config = dict(
    num_hidden_layers=15,
    hidden_size=512,
    num_attention_heads=8,
    num_key_value_heads=8,
    head_dim=64,
    intermediate_size=1024,
    vocab_size=32768,
    hidden_act='swiglu',
    norm='rmsnorm',
    norm_place='out',
    norm_eps=1e-05,
    positions='rope',
    rope_theta=14000.0,
    rope_fraction=1.0,
    qk_norm=True,
    attn_scale=0.125,
    bias='none',
    tie_word_embeddings=False,
    parallel_block=False,
    init='normal',
    init_std_qkv=0.0318,
    init_std_o=0.0058,
    init_std_up=0.0318,
    init_std_down=0.0041,
    optimizer='muon_variant',
    learning_rate=0.0208,
    lr_mult_o=3.0,
    beta1=0.93,
    lr_head=0.00873,
    warmup_steps=0,
    schedule='wsd',
    decay_fraction=0.573,
    decay_shape='linear',
    final_lr_fraction=0.02,
    batch_tokens=131072,
    max_seq_len=1024,
    doc_mask=True,
    train_tokens=768800000,
    max_steps=5866,
    dataset='wikipedia_en',
)
Each number is 500 + 25 x the weight over its row's rms, rounded and kept within 0 to 999. Layers, rows and columns count from 0. Numbers have three digits each. The size before them is the row's rms in percent of the matrix's.

# layer 9 MLP down (transposed), 1024x512, rms 0.0897, rows 265-336, columns 64-127
110:482527508470549488475504519501518489501514449506467503497562513537498514438447504479473495473432482491518508520505522512489472481493471467515493518513550490506503512537499480465490506473498498
099:487488483453533482519509492442512508466532503544519528500499513517495538464498500470474531501466515476519479511497484502514489487500519484480495481464557482512522469491503500460503517521512466
096:548470517519522554421507496494515499512540519526484534510521507490496531476525538446537477488491491454525535507496519477523486493448511529461535515448525485491523472475467487453472487488512475
105:438482495494494502501504468458502472480457474526509511506491515510480490533471501479495490515533504493506509550502498512487534473499499495510464499500546453476536519549522490519490482498514497
103:486520479562482486503465532491499501471484475487463515519515493467504513477507497476496464474531488493540437491512549515474538503515542495505456451508486529495537487519502487488525452524489533
098:511484453469491492632488494499482496486504473515480487530492455541492438479460504468496500500499491482518509482558503508530443506496533510498547483519483468517487477476502536533472501497460482
100:521510469493508538404515514507484504520496526501515468471528536476516494484512485497469488508488510504526522542495508522485499481531546516471467530495466484477515513488530479501528461508504468
099:493482523556516477409482491538495497523478497512486534488507514516488503488503453460510536492503477497464487462513490506509492523488494507489519490481551553477475490484510513461489469528484499
093:528530480475520509478567530541485479532532534438487508505508508513531529499477523483460457515520480484495491519494568508526523467514539502536491575481493494486505524475500492545500520515509526
096:503551464514506466488527502497495455561509521491480468541477511512517466468467511486518504492492481523500507473449536513519506471503458495488500457536456469471498511476475522517479529481529520
102:493492482543516487431488544505467498516504474500517523500501488467544462513471467467492522528480511523508485480520558484470491537499508503532429530553513515504456505486472477511462444471492464
103:488494508484540495515483503517458486523477540479441514514545492528505466495448492485470507525543485526514497497515469514456453465512481510493513523482492498524524489495490498484525514478549509
098:556498504474508538577470507463512487476480485478533491465485472518477480538483483521465448539516475504515533493496513514464502500498530482545540488539509458472511527517528483527518507482520482
098:496471473556474462490525510527528530489462485515474484522515525487481530529541522499435512470500486459524511474512499558512455501482498512472512500554491507489484530548482508471516543473489518
100:525517517490536486472502456463461511506530463553510491534461472489554513513465469508533475474459501508499459500494497519544497520474484559500492519492506512539474492510525508547448513499487528
097:493442484491504495579491533458477503492501489540536498459508518481496542502493507486464479507473505507514499516515528530463467538485508502424466487467479508508555518462501490480481495484476493
098:526498504490539479506497460548453520465437490507484522501494480522455515519531512522468499520497479511485555548519495493493524507442468474493540521530498539498511563491476466441509494471480475
088:500492499491506497657483500478503538516508487488495523458502513454472497500495500512471517549490495473508491512469517454491505527494521492490532484521517540460527450447537517509493478504510491
097:493481493479513473583467507491494508468534483504507508516515486473470469479460529481500500478494462483503528471557525537506494466490483483472561458506491471500520553510506509475499477553462467
101:509500453495467499501518500497482495535537535497527483487560534471477490465495500479507482532500507462487506484513484490520511472496488508498459450476542526484474475530493510447505504468523518
104:466520481532512488589520455463510500491530536507481523509495512507495458500523473476512505468494524505522512491498534496470496490483479516466467480483511513458526521508506492480525471520477512
100:474463501517498556436496524512529558482478475524505473501516488502530501532491516499541476520507496468492443471491465507524522524518493510500469500505506503526520475507491592482492493540493506
111:504531517515515507475565510496502547513483490490468510505465537488506506523529483488510487514454503476490459517511516494481464516539521479517457473474510521500482482496553500485474545479502491
094:534513493497519512494519525484486507477503532534487494485500471516500497536515541470498492502464524544507491484487472483478492462541476479500457498514499531529542520468503504496476494533498515
103:513501483516473490644494465491522505503511496544544486534514493502480513503498488503506486512536496516464491470524475488446475492499489482510514491466509472528516485492483518480474520521492443
102:480482507488513536491478464522529459478462502496494506479480500524543534508526535530539455516472501505473469521499516478506530514495495524462492514570494494483468483486511476531476479570516498
102:509501512508514503465498493478497499541496499554507490481523498494512531485518486471514479482511462519508544477539456509532531490520515505522496452541465570520530520509473485452484502506490519
107:513486524470584480479480496506475487494483520488500491518506496454473517491515494513524486521487491498535507482528493496524516542510529493528529500469491476474531536478513523534516473514483515
100:496495496492484510398536465502480480512439433493504532488454468533476544507499553505506490497459507469460494478488493475531488488509541480476493488525494496500539494502461479468469521538494498
097:539518497497548462282491476496526475468516558524503535502520485448524451487460529498503501465513477487483518484513454519501491538515504464500498511524454481469507491485505502529473502518528477
096:504481505421500508541498442528529463519512480550466492463492545527436468532532534486478486535523481502470494478490557496468544513539489518477522504494500447513476506495476523490496462498527497
097:463519484522459467688484473507510506517522476539522495511477464500519494485456495497447499529477463491496521472517523499494523483515498480536512539473513531501468494479503546528519488498510512
093:520478515505539501444467504491491498528493488495520507498492504620488537502489520496522498477503500503521460489510525516486458451509509493504423528523489526496485486523508506542501507502533497
099:501518489484522525466482488477482477545485515484508479505446515508507490548497432495495501490520506518473504486488454456519539490502484463506490482497502506499537506463477458531481501463508473
100:480538457492518530588480468528503455514479491520483504460488484454484537488478503475507487526506530519486538515499508513500490503521466513498517472494520491506530496473496496545519498499535481
102:476476520509495531496514530495540465531543483494517509523495481486527506490505491525502532464477462497534518522501495515500508464472477503513488490517523520512472547484528496514479498518509561
089:462500510525503465683464496494511516490518477482515457483501500531510537514472510457506476466518493533485431513537476538504503506515462484478457452492476491500515549498525479492529531521499481
097:499501507501507497552514518483560533496506506504515519490498507467548465495454508495477501481502499503492508494460538487506511519489481463506508482516491530516510491495465462461499508501477571
098:496507496510495532479495512543458483501526528488477518491495482462482469494504493517458518546512481472526521447486509495515510506516511518532499482459532534503513435502508520524487532505435578
099:496514502467479484396486470513529543499469519510499529469549456476481487485463510436509486513503494544471503452490498542514445513533522538537505533494482483527529497520482487475492515503478473
094:470496516459484514421486496517452465497478476484499513460501461499500499511481502546467475534496516510494541493504443451466476501498517521525501478521514498514495503498472521497492516556525498
100:495499470476499484518502486515482531528523495461493479505477455530460491523520508511535461468508543559483520506504529499479463477521481482501476491495529492489503555512488529498516511502505502
111:495481481497479519488492506531481518497518470505568507526488517535533522540503492473475500529522496547509523485499527479489509499482510482502446536483476489545471472429517515516450525475518552
103:525520477500512546509517505456528507486522501499479474534456493471560523522493470483527457492490483496466505500550516513458502513513468518518485490533522529522509539559463469509499437492497490
102:507511496528484498484494530517557485508492526443502483509514497513515527479518501456483504536501477541519528519511491509520500489512527489513444485489472492473449472484508487456516471491472497
106:474485513528460490596495483510500526526543506518511504508479508505486512481481501487521517523524479517488516484524467503427480573537498532493524486559476533508509509480515512470486476505526470
100:518480452449473522527532480544483491460486506488504520505531529477494514484523495488506488541438487526521509482564540526449498494526515488500481505488511508494492518503476503454468510492503504
102:474509502487508516466516511470475480501487498508542507483528503476517482502468474502521477531460480498526496499539456533487507487495481502503444519508527522473514491495519497486493491510454504
100:505526461511549498557493501533464500497524466536486503484488559484493494527505494471508487485526488498483501487505561502502540538490491477526522487525479513475522515521544450501509481476493503
102:457481536471500507501464540517464465461505503554526501518518487524490463485502497505441477496516508515509463449438561502493517485490507508462494491501469496544549478538517461504501473530461491
097:528478511506497517321511510565517488538551537497505497492490478477521449473490527516513535520492502543473471516459504525536512473475473504505508490485491490511480492480517504473512503534508477
096:465511520472494459378506513513468484561539496507482492462473529489523447514477476506509497507496526467486528497506499504497519476501464499535505477528547463525479471485509525492459516531500509
104:517498485465507541512493491480517522541472471528486474470505485455519507498496493453442516475494483469534512486500520518497526503463496459543515512474485464517522494446484488529495500478476486
101:533485500518543483549521519497498501516515492476510469510523500520492490482471503471522502533497491547498499489480479527488495482534500517519506535506487519516521451490526459494506548446517508
097:470530532540496460492521481476504531497479496546509481526498494471527505547493457505490473486498545499493523507517493465508492523497475493479484511497488521476484504502485485488525463480507534
109:449445498551496491546484519502449505493520508530523520552492464447533510500493550472505513498481516541479482429499525507495495478508473481480511516529554494492473509515479526480496457542486472
094:493502510461476516610520494530513527467495502543436482533521505549475488497506505467493467496455504491535495512498518496507478496502534528506536484520497499555467510504505534467521504526508506
101:485491523479502481524491457491526485501498475512500513486501473490469529486513513506538483487495520521445504488468509480508496489534552540515476502457471511521439488487477484485485519493501487
097:503483483495517473555468477510475514497485512425461463474516471478462508515506478491472535518499469481559546482536482486434493477501491494531515496499492509469480515491533523526502527476489568
096:526485484443551441481516471486491530513551541474506495513505473490544528523477472496493484499544490478480496489523535505501484485498495501495514529503481481530509520472519520490501491502490525
101:517479486521490502585511517518512520496542530500510520486492517549459481462523523508465524502466517514509491461507451529509493493468543473484510520544487518498537492485485493532507479499473512
103:532518505473469471514517501463499457457515498482494512533524547484572514483483508491508514554526482472451503440493492539478466550499486502492509542482508540516492491492499464522547540538520487
095:516498476505512450649524503473518490471503501487542515517513497510490539511476518484518506445471567565489478480461524478495508517494513490501461467505494483480509504485485459521500466486497450
114:505474526536489498497525494524491501537480531531475492509457494535519507490513499493510491485515487473522521486525468520566516501511478502501454523542533442488515528498494482485524515517468503
105:512464456533513510471508490522497527499457491470501509483506493501464491452508513511513514462476467468515519486461496495517470544470523535506510512445506481496529524502480508467485488527506486
093:466495519505508475478500552503490524505498495540475509505529569503477540486513475515463480502511536473517487500505510494457470511494479516493461518504525516490523503482483495474519496469466500
098:497488513538460506482512469529443488542475454509515526467480509515475523507511501498521466525489473461498495486472522517513497482566534458491488500481519489526489490485495531449525458473481460
097:510501512526485489684496505508516509499515495503490513511455476475534513470468511537483446507473480470492440512483481486494536468458473550478528512465505562525465494497510545483539497465509507
104:504473488514507515607555507487456482480501492480571534465487526485504495495485472516499511492508489494482496537511481458507509515541521517469511490467483509503493476502455525514444515462474503
096:494473488490476540343461445547520478512540485505509508546476489475471501492478521509524524525468494492481480508502485517516529513530563499455495532496524482509512471499462454518510500513472519
098:522485472465479544590466520484487478464537542506503480520571501476498500473505470500498502469514507478478498479476513509502496477495474446469505455483527487475522497454518478547484475499496554
102:537485506486503455427473469469530482510469480471496525469494513467492553493535482517466488502497484495535526525529518514502479477499507538508506496531439498466488534524549518478484537487480512
# layer 9 MLP gate, 1024x512, rms 0.131, rows 266-336, columns 64-127
097:471535499521523498474497477461532480493528493495502496539548506502536444507455521505538493530487533500503515497461495499486496495501512506487481499513492451475476498481471520515488485482455477
099:534468542513496481511508536516511504497529530525457531469483483500509516491496466491528511492514465475508483502492503514515481502513502513522499557478467490502506444507504529528484509523518502
102:536494454495503499485563507492501480536486485546569550494495512523510502464483488464517493469509480528520459529437477476506490489489499524433555512528480478489498506554508490511542482502496507
106:519510521497508481476478563511502551506520503521492488552485523514492527484498468517519518507526485505503478488572530498492541506496471492509521515494500493476482472510480485508543492482506490
094:499488494520500482492456506449478510501501477511495507497554449480498485501492527470478494529492499502520475550515496506501503473531468524469453521498549524522490523520417506490510470481522455
102:533488480545496506491519500506508526491448497523533499507503552495549498538473475516467515485515549582539513511472491466454450526481496499500520455498534505488485511504507467531493506485506496
102:513505500500524489490527489494489515509495483485481500477486533444551537468468516506491487511508491503435488507523518509504475521556486528508541529481482483456524510511537452517494498496493519
101:533484535515500493483523567502518489473534500495464496472461519500492481489475489467499539504506480480505523499481492472511489493532505503509468502471525484524444554519533469504517509498517477
099:573551493522484497501467487491520504514479499505497465527505541518457424514437496505548521475534504498455535489494498540493496463474469471518514511544501486483505515522497489497491509448527526
101:530483511512551482479492515514473495466523526524491487519538523531521441545511484458515518527522503483512461489514501501494514498488500498501494446499542463493524529505452494473511510491498465
105:447526517538507522481526456499551501506515523505478526485486498506497491522521496459503459527478528537477474455491488508493479547533511500494465477487488510494466483511493505489476504481469531
095:497544511466457487492488512491517526487544491479507471489499444482482511464539464525525462512495510493456445520452516507469486526503465472505488458492515467493484500472542530497517475528515532
100:516519489437533479481535536522524535502448538468451524436534479506548505519507500523551553454496540503488516481554505505510500515535536488508469496504525476510477509509481500500517558509508529
100:544513553497509488487493482517514527491513493460490530468472491513479480487507539455540488517452509501494488476491507521475476536476520511513514539498516491551493491504495496511551508518494516
095:500543516497508467495489509507506490501553517493501523460497489489532488470482543562514505538516550492506523499495465501505549488518519513531467509509557524503506516516503472494455535450441555
103:527505482509554481484537509476455466468490517464532505499480504530474511482508496505530482548528474534497486480495485485473502489541469500496496494512481498460474512454496544535478528496555463
106:511472467465509502481503470475499521489521474495530498511465537495497506510526480510531486522525533490479489489516486460486518503488478449490480445500557503498504457506492489464480467487534497
098:493494454482512518512501501527521491471512488492493551524538460456472496499473542494498499517521509522533491473529480530513543508510522505490535496504503492496473516472509528490506484529473535
103:487468477488470472484516525494495488473518537504500523505452520548530525520506522527528502494483469498488491481490531485497497500490480544476560569509466495484518540519488528534493476496545506
103:497521488494527500482479509522533479534521460490521471481479478513516492523480505516469477498469507469519517535490532529476524516486467503497537502507512508485553510472533504463484525518494524
100:549502507506494506481477515491500527508483485504484458478532483474529521480503499482513431520478523458488510475474475491473533493477500496518531547481505510516519522513461520498514476514466481
103:501491493474504516486529498492478464476496544457480514482503470550536527496480466522499484488510532529518537516520530538483475527465504524522524560488478477488500528481496487468532437501505516
096:542505496462513516502527531494593517546509493457509500492521482526546456484524495479484490506496489514461493525558494532518441505482502501469483494470513453518461533468473492476494477496498512
104:490501469502504481488528460485496503500523553508513486498467465528492571483514501499447506508471490525471487516464504485501520539488486514460488487503509453496499475500492459548488475493527483
101:496549533547514501478479556482497512519487463518497495534484511528482500490551467501500521477523559533548519492504471464491498515514483510523474516508437522465507519482566516515477524500503498
103:482500513503504475483472491522527509520479501450491534492522462510494471489470475472505496558506509470534518489446499515480526481531475481537501558487499487489489490537499517515541467509484532
102:467505500483472506499509495473517504516507475465498481504474524512521540529537458482511502468507497485454463497507548504484510473482477484508479509477488558552511508482466501484471541471477497
100:493515525491499507489487523515477498462469486501484489490485517501519515526464472513497526494502484460442503477513515499498523513552525494570532505520487479471496550509439505481529499491509483
093:474530471487496523485480504478496498538526516486522539516524476483516468456469558469476467499556492538484512505493473505545490494537485538489490516525471501498497476496496522540521522507532475
093:497501486528533520487524487458458471526492518483491562495498521525480498515500475557466506482500476507496510528496514511503490520504503521502484520456476502513506496492481531510487505507501512
097:460468466536465532513536467500480545528509498542517490502502502485516516512470508511483461475491521517486514490496492513519502471515508494530536537456514516474499528522495533540460470488509537
107:551521504474519496483508504513517501460500502451503522493513479443509451499517524469529498558511519492487459467498503547511516501525520481527529491540525496532498514509529501473479486491518513
099:521502473499519502479474549482508508505506505512480492471487514536521495473506508514494492489490471492530538474521504480580483517530530485512535547580472474455468529512495529498512469523540498
099:526534504474507512503479503526473468512449456469509480478484511492470487497525485466479490466519509515494466486517502534500509493493515486499517489512474507498508550533488504544476519518477503
097:515558501442556534491472482474553507524514524536513485507509487538496473497468489491461490504523518522449440503502490479508496518493488490534530454524543512528533493505495479504486541486483530
097:506478502478497508491585506504492513506508462515521473529491522494483512519500495546495476470460498513533526552493467519479506496490515525498522504465515479471459498517500477494461457501450483
103:511529496499511506485543527507467497492462555524466492497502490514495483472481504500442520468518504505456501461479498515464502483470497524551539538544476511512518547500506498522509505473552494
098:472490512476507429468502514485488507486508521503483512475479516498543523510513474481533493470519485484498524515529467483501476488453501542458437494509519520484516510485504476510519504526516460
099:505459470496481458488492458516491439464483501543500495521493523500477448471481431538494503470525504504521512487491486530481486472484486462515523479510493508506566508478453463493461506525558511
094:502441538471512511509530565497475493511478522481513504481573501429489513483527530540492551507474476497507545551528458440490509499511502512534469496550534519504544553500538480491515476534520506
102:497520511524489497473490482479497456519499523522511501474515538567565510490499495474486543545494503493490504517526483476510512495473478499523501504513490481471495473539555527438489450477521512
113:539497509508482501490518481546447524482522514541495506522525556559528537544471466500478472522498469532499506491474459470506515516480513501496481558459504480530506508504485495501490522473516550
101:483500546509503461489537461522478473525520503482517485505503508485466513521513544459469537487460472452514460514533530517496476507484462512524528520499492505484505509519472504515502502506566494
105:475513504493514492481497529489542486455504449475545501582534496511474470494534493488506493525518485507466517523489486530529480449540461514505474522504481500499495481471511515495542494541476470
102:481532476515478525486477475480537516463503503478453493510494492439505500512498528502513524514498518485510493478514505513483481533467522507526477479478521522521518483446517451546550483445498494
097:552514503480527503464518495481476497488472486522496483473507471527482446416513517480493533469482538544526522538470488465513514467516507505478536525515551459491542474512532512511524557517464515
104:537478511463503483484521505495501503515497474516502490482500495503464530518475478503540508469526503550467490486553505527502529528519520501509518528481480511514467492504479525528518545501511464
097:503474512523492493494512473493515493505493472496464462516490532502498487510503458535476473515467487498498563514478520527518513452540483499536557476450486512502534538459526454528448514485524513
101:481467470533480520477539517537479494513497530484497542508465511525471479525456509471514501482499524477462540528485478457485527492493536513459466513486484516468504520510500491500499515533485500
090:521482507522483509480510534546488473490517524446502519508534475480505494493445505502495515497509509548498465467469474543487489507497497526498509514492446527502486534525526499521496496507476476
097:583466493481483501490492503486497523506498469525535502493517452507487525431476490487480466486514511521468467519478463482513519506497470518476514475469468499535489505497481482487498518485496496
105:472497486472500503471555455492541486491503490521492492442509511529502523514495499485545502529537437483513526486477515488505528515493513496505534482459509488505490516485478475517506509478479515
104:526519488492502473482509482496480478481516478509488510492521476523497485553492524489467498518544532511510518563446531494496511520512519513533475453506571516533470508475507477521496532496485528
099:482467480486497467485483542481476513527463476540523504500515497520547506551471517523470521484492490457506539517471514486497512497507519453518484553525499506496495539484533501486515509503457507
110:495478485470496518485503522498470490497521521512544498518473477520525510511508567471490490519473511528477489496488498513535493460497508525448496513546518475506482518532531523445546456511546504
096:491487508465497502499474477495443505517482504486492511459488519529507473465480478475515499463491493517463500511464505524511516544500494510532461501495497523532540495498511544491473499493516518
092:472531522542506498499464480483511497476533502486526501515507557462494499481495503437533544485496523514456499528481493495510487489470509531495475537540489519537518492449465455443501476472539498
104:503486517503490528493530507509505463541496567521535482470505477520493516505565499552484498489425505450493483528490527470497538483506519493473491554469509503533498539500490488484464517489484529
098:519486529540478503494501470537496496479478491546498499522517529469544496491483438535506504527520516490489493541529510540534490493537501473474491499506471453506498483506528531520465523507524511
102:514490485510506526483514518499505495504503486515542485487495493541497512485506491487526558474513444511488529520503505503491488483522480496478484529536509476517507459485533517503484492547415496
108:466461444481454483482540522416492536496515483490486506505490513501529526491489493484500494529502513493459484499508477491468473501476501498482464555467526480504494507502486484502490494498498504
095:474546512498504562499465515495478509509554483510512537484467467464549533495464519526509527517482483565508503512519502486470477505524499506473518534483519545495457447556472542513452513471502479
111:487509508543508498488492501498512483505471477485496525513506498549518524493539488520506512468503477495478493489489519496552473509485526457500495562502519498519520517532544473484523498480521500
104:466527509499521502480514519483476486494486472494523492535528510525541468511507499476540520479498552532519473501497515513486496466484481519507489494472508503514503433511471484462512503487488483
096:474455526505506468495502478550484484476472478501443447528507516512473530501449511509503503557519492488461533534521491491493524485515479481495452516491538520514509529474498488488503514527495485
098:481485516500504518499487544509536477470543507518498500528487495498457527456518493542521499539473461448509515533481487481501471551484536533458498493505510496500526490514504540479526504479451497
102:475519500474505513495495515531466483498523499454508490498554513552515522491483484481478519481507538501506523465507506502514531484535478506522506551535551480511500506489478494464510445517427508
104:467452486471525486486492481468502544491476541521511506514510504499489488476498527552518508509472497527527510497545463489481474490492493511484536502449524565541539535517545531510504437530524555
097:468478475475495502495491494517524491521509520467521488547512441525513493536481492469519500532488483499478517503535546497496523457521500508492520522487511498492521492428482478488526469519483489
096:454480503502476525492488483497456537464483490512501531481505494512505493521523533520478450494483547512467471465513502467500506490534524493495494537515514502494496531536514533518475523514513498
097:543546459454497516491546497486508521526525483446516498524502489510512533512535495523459496519497512528467535513541519512489479530535456497516520483518496536544499523515512552503511488549520523
# layer 9 MLP up, 1024x512, rms 0.136, rows 266-336, columns 64-127
101:486481456479461505495503488497502469478468500448460491487566522534469506500521492487495470522510478495519531507469453479465463509513453537525471498509473497483449524513561483502520476515502514
100:475523498540473487480492478467579503515484519530485509553464516538497501563475460495480486480497528512495525463518483532519482493480482528543482470534499485481485543504487510456453517488529535
104:572543455514512503500488533488476541503487480489514461450474472487542495495518511484450507497523537441535497480502508503469526529464493506520535528514509531519463500480505501470493544479503501
108:526503494482496515490464534509527520455523514521505506505497500468512496484516515534454536485540505517482512507508487503534495525475493525497504530481500484514499506475492528494479502498500481
092:471521547528499504511478497474532499520515527499438519470499480462493509522490508473517497513463506490532475549511481545461541478482517539494518460445522532535515510528467505443506463499554478
104:513514481481483518489479471496514500498503506501520536493510469479490494487499486491478516471496491500461491491453487495548518473484501467468489495487523466560564510513503502513533479496510503
111:481486519468502501503497522505456504546543508502472482490507489488516497523501499487517541532516529490499507489450537490517483472477522477506505522565484507546469519525477508530540507483496483
101:469430500531494503500491512506486549522503503495457511528496496501506490457548525504497517427483500447485540457508559514498478482489483499546449477496523508507501493483438511515525504505551495
090:504551505492516511485485526531509524488510495544519507487432457515457496553483527518547498494545474512545493499505481481504509486472493509523503481503495506489513483564471510501507472476484508
103:533457522500521522490522449575572530522481524568491487469466466483527528490510467506486481509476559500553502480533507502509504468491471493517442485505506506471455484488482493452484498481531530
107:532466537498487524505494540477476484497461475512540501495500493472475504479544501518471501464475492523502531482491462521524517515495428503460515514506471515513491485545492502520497501461496518
096:522525490478526473521518496493498481516521500515471486508501474498525554476562477504523553492523479541506490505498503500497534506524475489502492493453532501524530469483534492518515496505467546
099:534495507516475527504454490483477474509477552531474495515474503497475544488501478505501469510459501556517497469522488509523535545544509498496478521501483482535529524486501526530477460497539469
098:502505479520444494493479525534498490517555478540472472496482466530506485472507516525544516476496461513502495502496540507463544498513464475527476503489464497517455522514514505519552495501557491
097:510502492453489530511501456476532515500499460499495521510489463535524507507470481532463474507496522518505501493484551489500518458477460517551507484499469528507458507514495542512519531476536475
097:510528509480477546501500514435503502500526488505494474496519541487524525449519512446487572491537502491502463485526532494492496499487526517496481525469563490491540451478501522517464504488456496
106:454492452510474470517495512506516531529497465493504501483464498491478490478473491507512507507501499476518506509539512559486503507500489495533470472507492461491473473560525543503486500501499506
093:511514436485525545506519510539517473517508495467469516520534479497499510453530526506516498501510526498504529497436490492498530510516512529482478517515494481517489473503511508501516530478470504
110:497505546489476496501526446496523524488507487500474505499511479472551532493493534465529481472482521474476507507472519524491526534508498508518519478560461485492529500463502521501488514502476488
102:528515527482512509487482495534491483521499507471490503495468505473521467484467523490508492508523505496498526479488500506492485544493487446477481471476495501495445547545543513513485500526486479
104:512477520481483515493528487494494468540470482467479479470491530512507488479478458500517511515543532505536520477508512483470526508468509452517503512519470565494522462511491505491491519510509472
105:487481533492500480495500537521522495503500508522520465520520569464497517520484463482506468481471492513470503471503508483502456471499508504490484479527477519533521462486501478509508509496536468
091:456508534487462497496505469511446497501503500518519502493516475482471501519455434481498449503519491497510529516502480504561550486503475508478571480510479501504512498496506486496498472455506512
110:492508497506465492511473454462517515450541516505520490468490487488453501481493507472495503488435477532447484415489540516506533475510500536524487542494505456510519506494493478531501501473498512
099:542469460508478500505473498506457496498488457499482509480511517501446508500458498418549518491512496530503558507514490518484522506485501456524487487486518479470491462484490517457510495443479476
107:529488472552481504499511489528452502496554492514529478521469522500512493530540460550513470525489505540495524476494527495487487481491507522471483457479473493498489448489536495507499502520451536
100:471473483525512463493495523496501511517491486503503477522533499508527492491489535507505497493521511472537528493429509496515475471466488454514496493497488485481463497513514475497559490505523490
098:525500497500509464494515464522495489505510466526496495498529510500546537545477516514564507512517431533476480461493472547516504489486468521433504473511542485520501492480495548493485554514524484
093:478504472506503494507496532495490533503481482490494493481455463545477523459505474467542556473496507479497488461466532501493496492458464531502486497509537529532491482506498518447546518484473563
094:529502543532514524501508530536475539519498508489501543513540523473543517517532494526492477535548507512479504476512519493499469487507498506521450525492467522459541476514512505490518495530462508
101:533480560514514490502476490487485515483494485487477491441491538524460501507511486561493490501513502530509494560505452532513503510505473518458493533488475506440496513519485520519500451499485491
115:531487508460511541493530528498486472477511515531510442520549504573461495483501460514509520469482503510473569507509493507520460493490440495510423486504472516494502490505546502451513506489502466
096:505485495493440485515509525540505532485515522521521497449549507533493469508485575488465496502496487477534502504490525515457506474489511500507504506484512480539484478542464518499495526494493458
098:503519504500489510497529482510557545524529541457473496530464537525490503547496496491512494470492496496488503499487486495474532548517478488473547471536523502525483461506556465468491519477505463
098:504458465503511475504497481502515505496496504465480449491497475455471521520497483472537469496469490516480495547546507553489465523467538507455482531530481510474485493476462522483486519509503464
097:490520536510503511513496512488505490463511492484494547533523504471540501506495502536458531505498467483529500475509463468497472515510477534501529541456498514486485477473520553503476502493519486
107:532495491516485524500486521475512434505507479521497496508493528492488533516530454490505476510483507502496512508524509485539489518498517480512484491488456504528494523506503476530456505505483535
100:486546482498480451507509510465545535441507500501517539496551495463555521495464502491489522474506502465522469534485509478511450496493466497493531497508498511465486552499492501511541542488530492
096:467475487532553509521509541469487493465490512475506516526463487537505474518558481505450471478483511489519467490489492521496520504479494492447507502503514485481510506491468489508464493467540505
094:476523501537507445493569477489516533559485528507504498495477582498502496474496516476502505477478510504512494515527527527507540456471513548509472558505474510494506502538509490516488465519497502
098:497538464511540507502532512514494501488508536478521503478554517469544529468489519443498506490497486526502519472453501476499492511497511531499502436471572453522475523474511479510536519479452509
106:537519500485509501512494513476488512500487528533423514501490511512494492490518515495484512494508471509514509518501486529492531517511480456490557520512507529476499474540482467491512498543527557
106:512510498499505495497488486501475494472494510493475494516525504532471446500493518488512534483457510514560511482487521511502485476525473498479477521515498525495496537463499497540495498503437538
108:503473488445522534506482506538460488548486535484452478498493507497526503504520480551461523491525438500563482493506501474498512499527465502487541519518513518515516561515495500483488600506546486
101:513539505478495496504507487467502528486464469477484506526538499492468471504502551515504481499494466502511468508451464515511531513498470499519476454480485476503527475495515467505520522446506522
098:525524491483501502480499556479467502489464489531500523514543543521526489493495476500514499510539511560530549519530501506521493477517522499478494498484502473496476544475465556555559498527520473
100:483526469486475446524474490530503466548544499480523472490482477475471483468467510506497521501477492512483470486436483507511503487502444494542497486499495556525520487445510525456455498499544512
100:487452512549457471507500505467513481511517507461450521553501505514511494470486486490496521489463504467492467480480494527492485542515460501479490528460458501509462496469519507511489463514514487
101:529538494489558481515523482504531486469502551535496494546511488509510474451518503520513506518512487525510450541460506516508477488497532487530527478464549478490489470489448509504476471500498498
090:511510519525510499492467505476496492458523485544483462529503511527480521461497466484477480490458471473551473473507532496527483495575533502513485549521509480479495474509487496530489510489522471
099:523481460486522502490492520528548507478502486519509522531538500498517509494488512529469506509526473468489514454505516501457506530522478491509514481535489468506464498496514522513527505496465503
108:435518477488558518499482502505503499490441525475454518491534510505463492467534476528515532489484496499504493475461520504519549467463528519520456486494527488577477513495515435517502518478492507
103:495495507516490513509523504531492550491538488510518520488478534461511506500532485530485551533496495457512487507508484501482464495456483537532528490468484505483484516518494501488484506522490490
099:527457449454520534505485481468506519482469479508463474478478513533521506497468476519485515501517535506485515462469490509500519536494466488423529462525481507487488516474501505499520532475500526
119:552545447514474488512487489514505507541491474533512485486543513530497483526488519497495503495485492546528449508507504514508514491465506478497515502534477521550491460495530507511544496489465525
094:515488516504513493516520517457510524507477499516552474497503444497497487531467560494509528501512483482532500499491493485477524485522522523541545503510516529452526509522480482481478518487449516
093:548504478516514501514524536531501500503473515512510465490524500538536494472506517499489514468483507508546522464466463543480533531505471456501502493526520461458511520489470515511506467520478535
105:528466509486521540513499512507498459501465501545529464529489504521521525529544556530493490515444482479485492508501485505440492492565559476515480519452497490503497537537515467517499514538512515
097:510521488509473521498520535464512490478470475534532485485491500510465462495513538457525502521499534517490489511534518525499522520505501510495560475534513485507523504501506490501519495492492464
104:488496481503527525498538483492516480472456470492492524514459501485523470507472456487474498504511483523458491518504472517527460496498545559457520493513512524476503482471492524469513508500468461
109:535476486468495498489505487468539504457489487439534481508487533529508542478474456534522524528488509468467497470482494513463484494511440517489467562478526497466487465533484497519520479527519500
093:444537476492474535515462505497509469503519509513507489521524475483504467492458498510447523535491468485505527482456457495503468509525487505518490515467494522506466476504489515508478515453525501
114:539504498491497514509493476508470502533487445498514524504512508525512520521543470519508446483496470541515459546503480513510519501524518497491511482464529491494495520518524488482473474478500484
104:489521504490521499496480502492497526511507494514456497528478464534458480477539493526493480509522473536506478497514527458492503526507484441510510505517499502521518504524465511513511497489487523
095:495489484503514488488501445495512463430489530450525499472479458499503528499518486482566525479504501482476464492511521486526509546511502516458500489485518505524500496511522505497498500542545523
098:503492515463513485493469502500502490476478513493536514505494508475515501543491525518504566501511509555495475505487517474523500538475489525491470467516478530464493495465472466470492476543464496
099:577479497495538523512456430494521446486497493515499484514531520485515517454439484542561478495507508478508521502542502485466485488489511457509483538494479487503521506489505484472510498533470470
102:492510529455495469499502523488523507423472463539522486505558440499461480500517490516518538469479522498533533501497459513487532497473503544549544500456477533523515509506539503536471426525463530
094:523442510500489472481506541545506513508507495523500497501517551470469477540548497496476523500508477461476509466464501478475514508467456467495455442542506508485493520495465479445491500485497505
093:475521504519449547497493478492496486466513493514511508508511477564517502505476536508518478530448534465509503528527468505478478550531525520491563506484463528475488527548506550480509505500521522
095:487486568547512496494512494480449501504490482540494470469491520502481507469487502504481486510535466473478513472527510507530509480516449491459456520456495479476475482469474480493474492453544504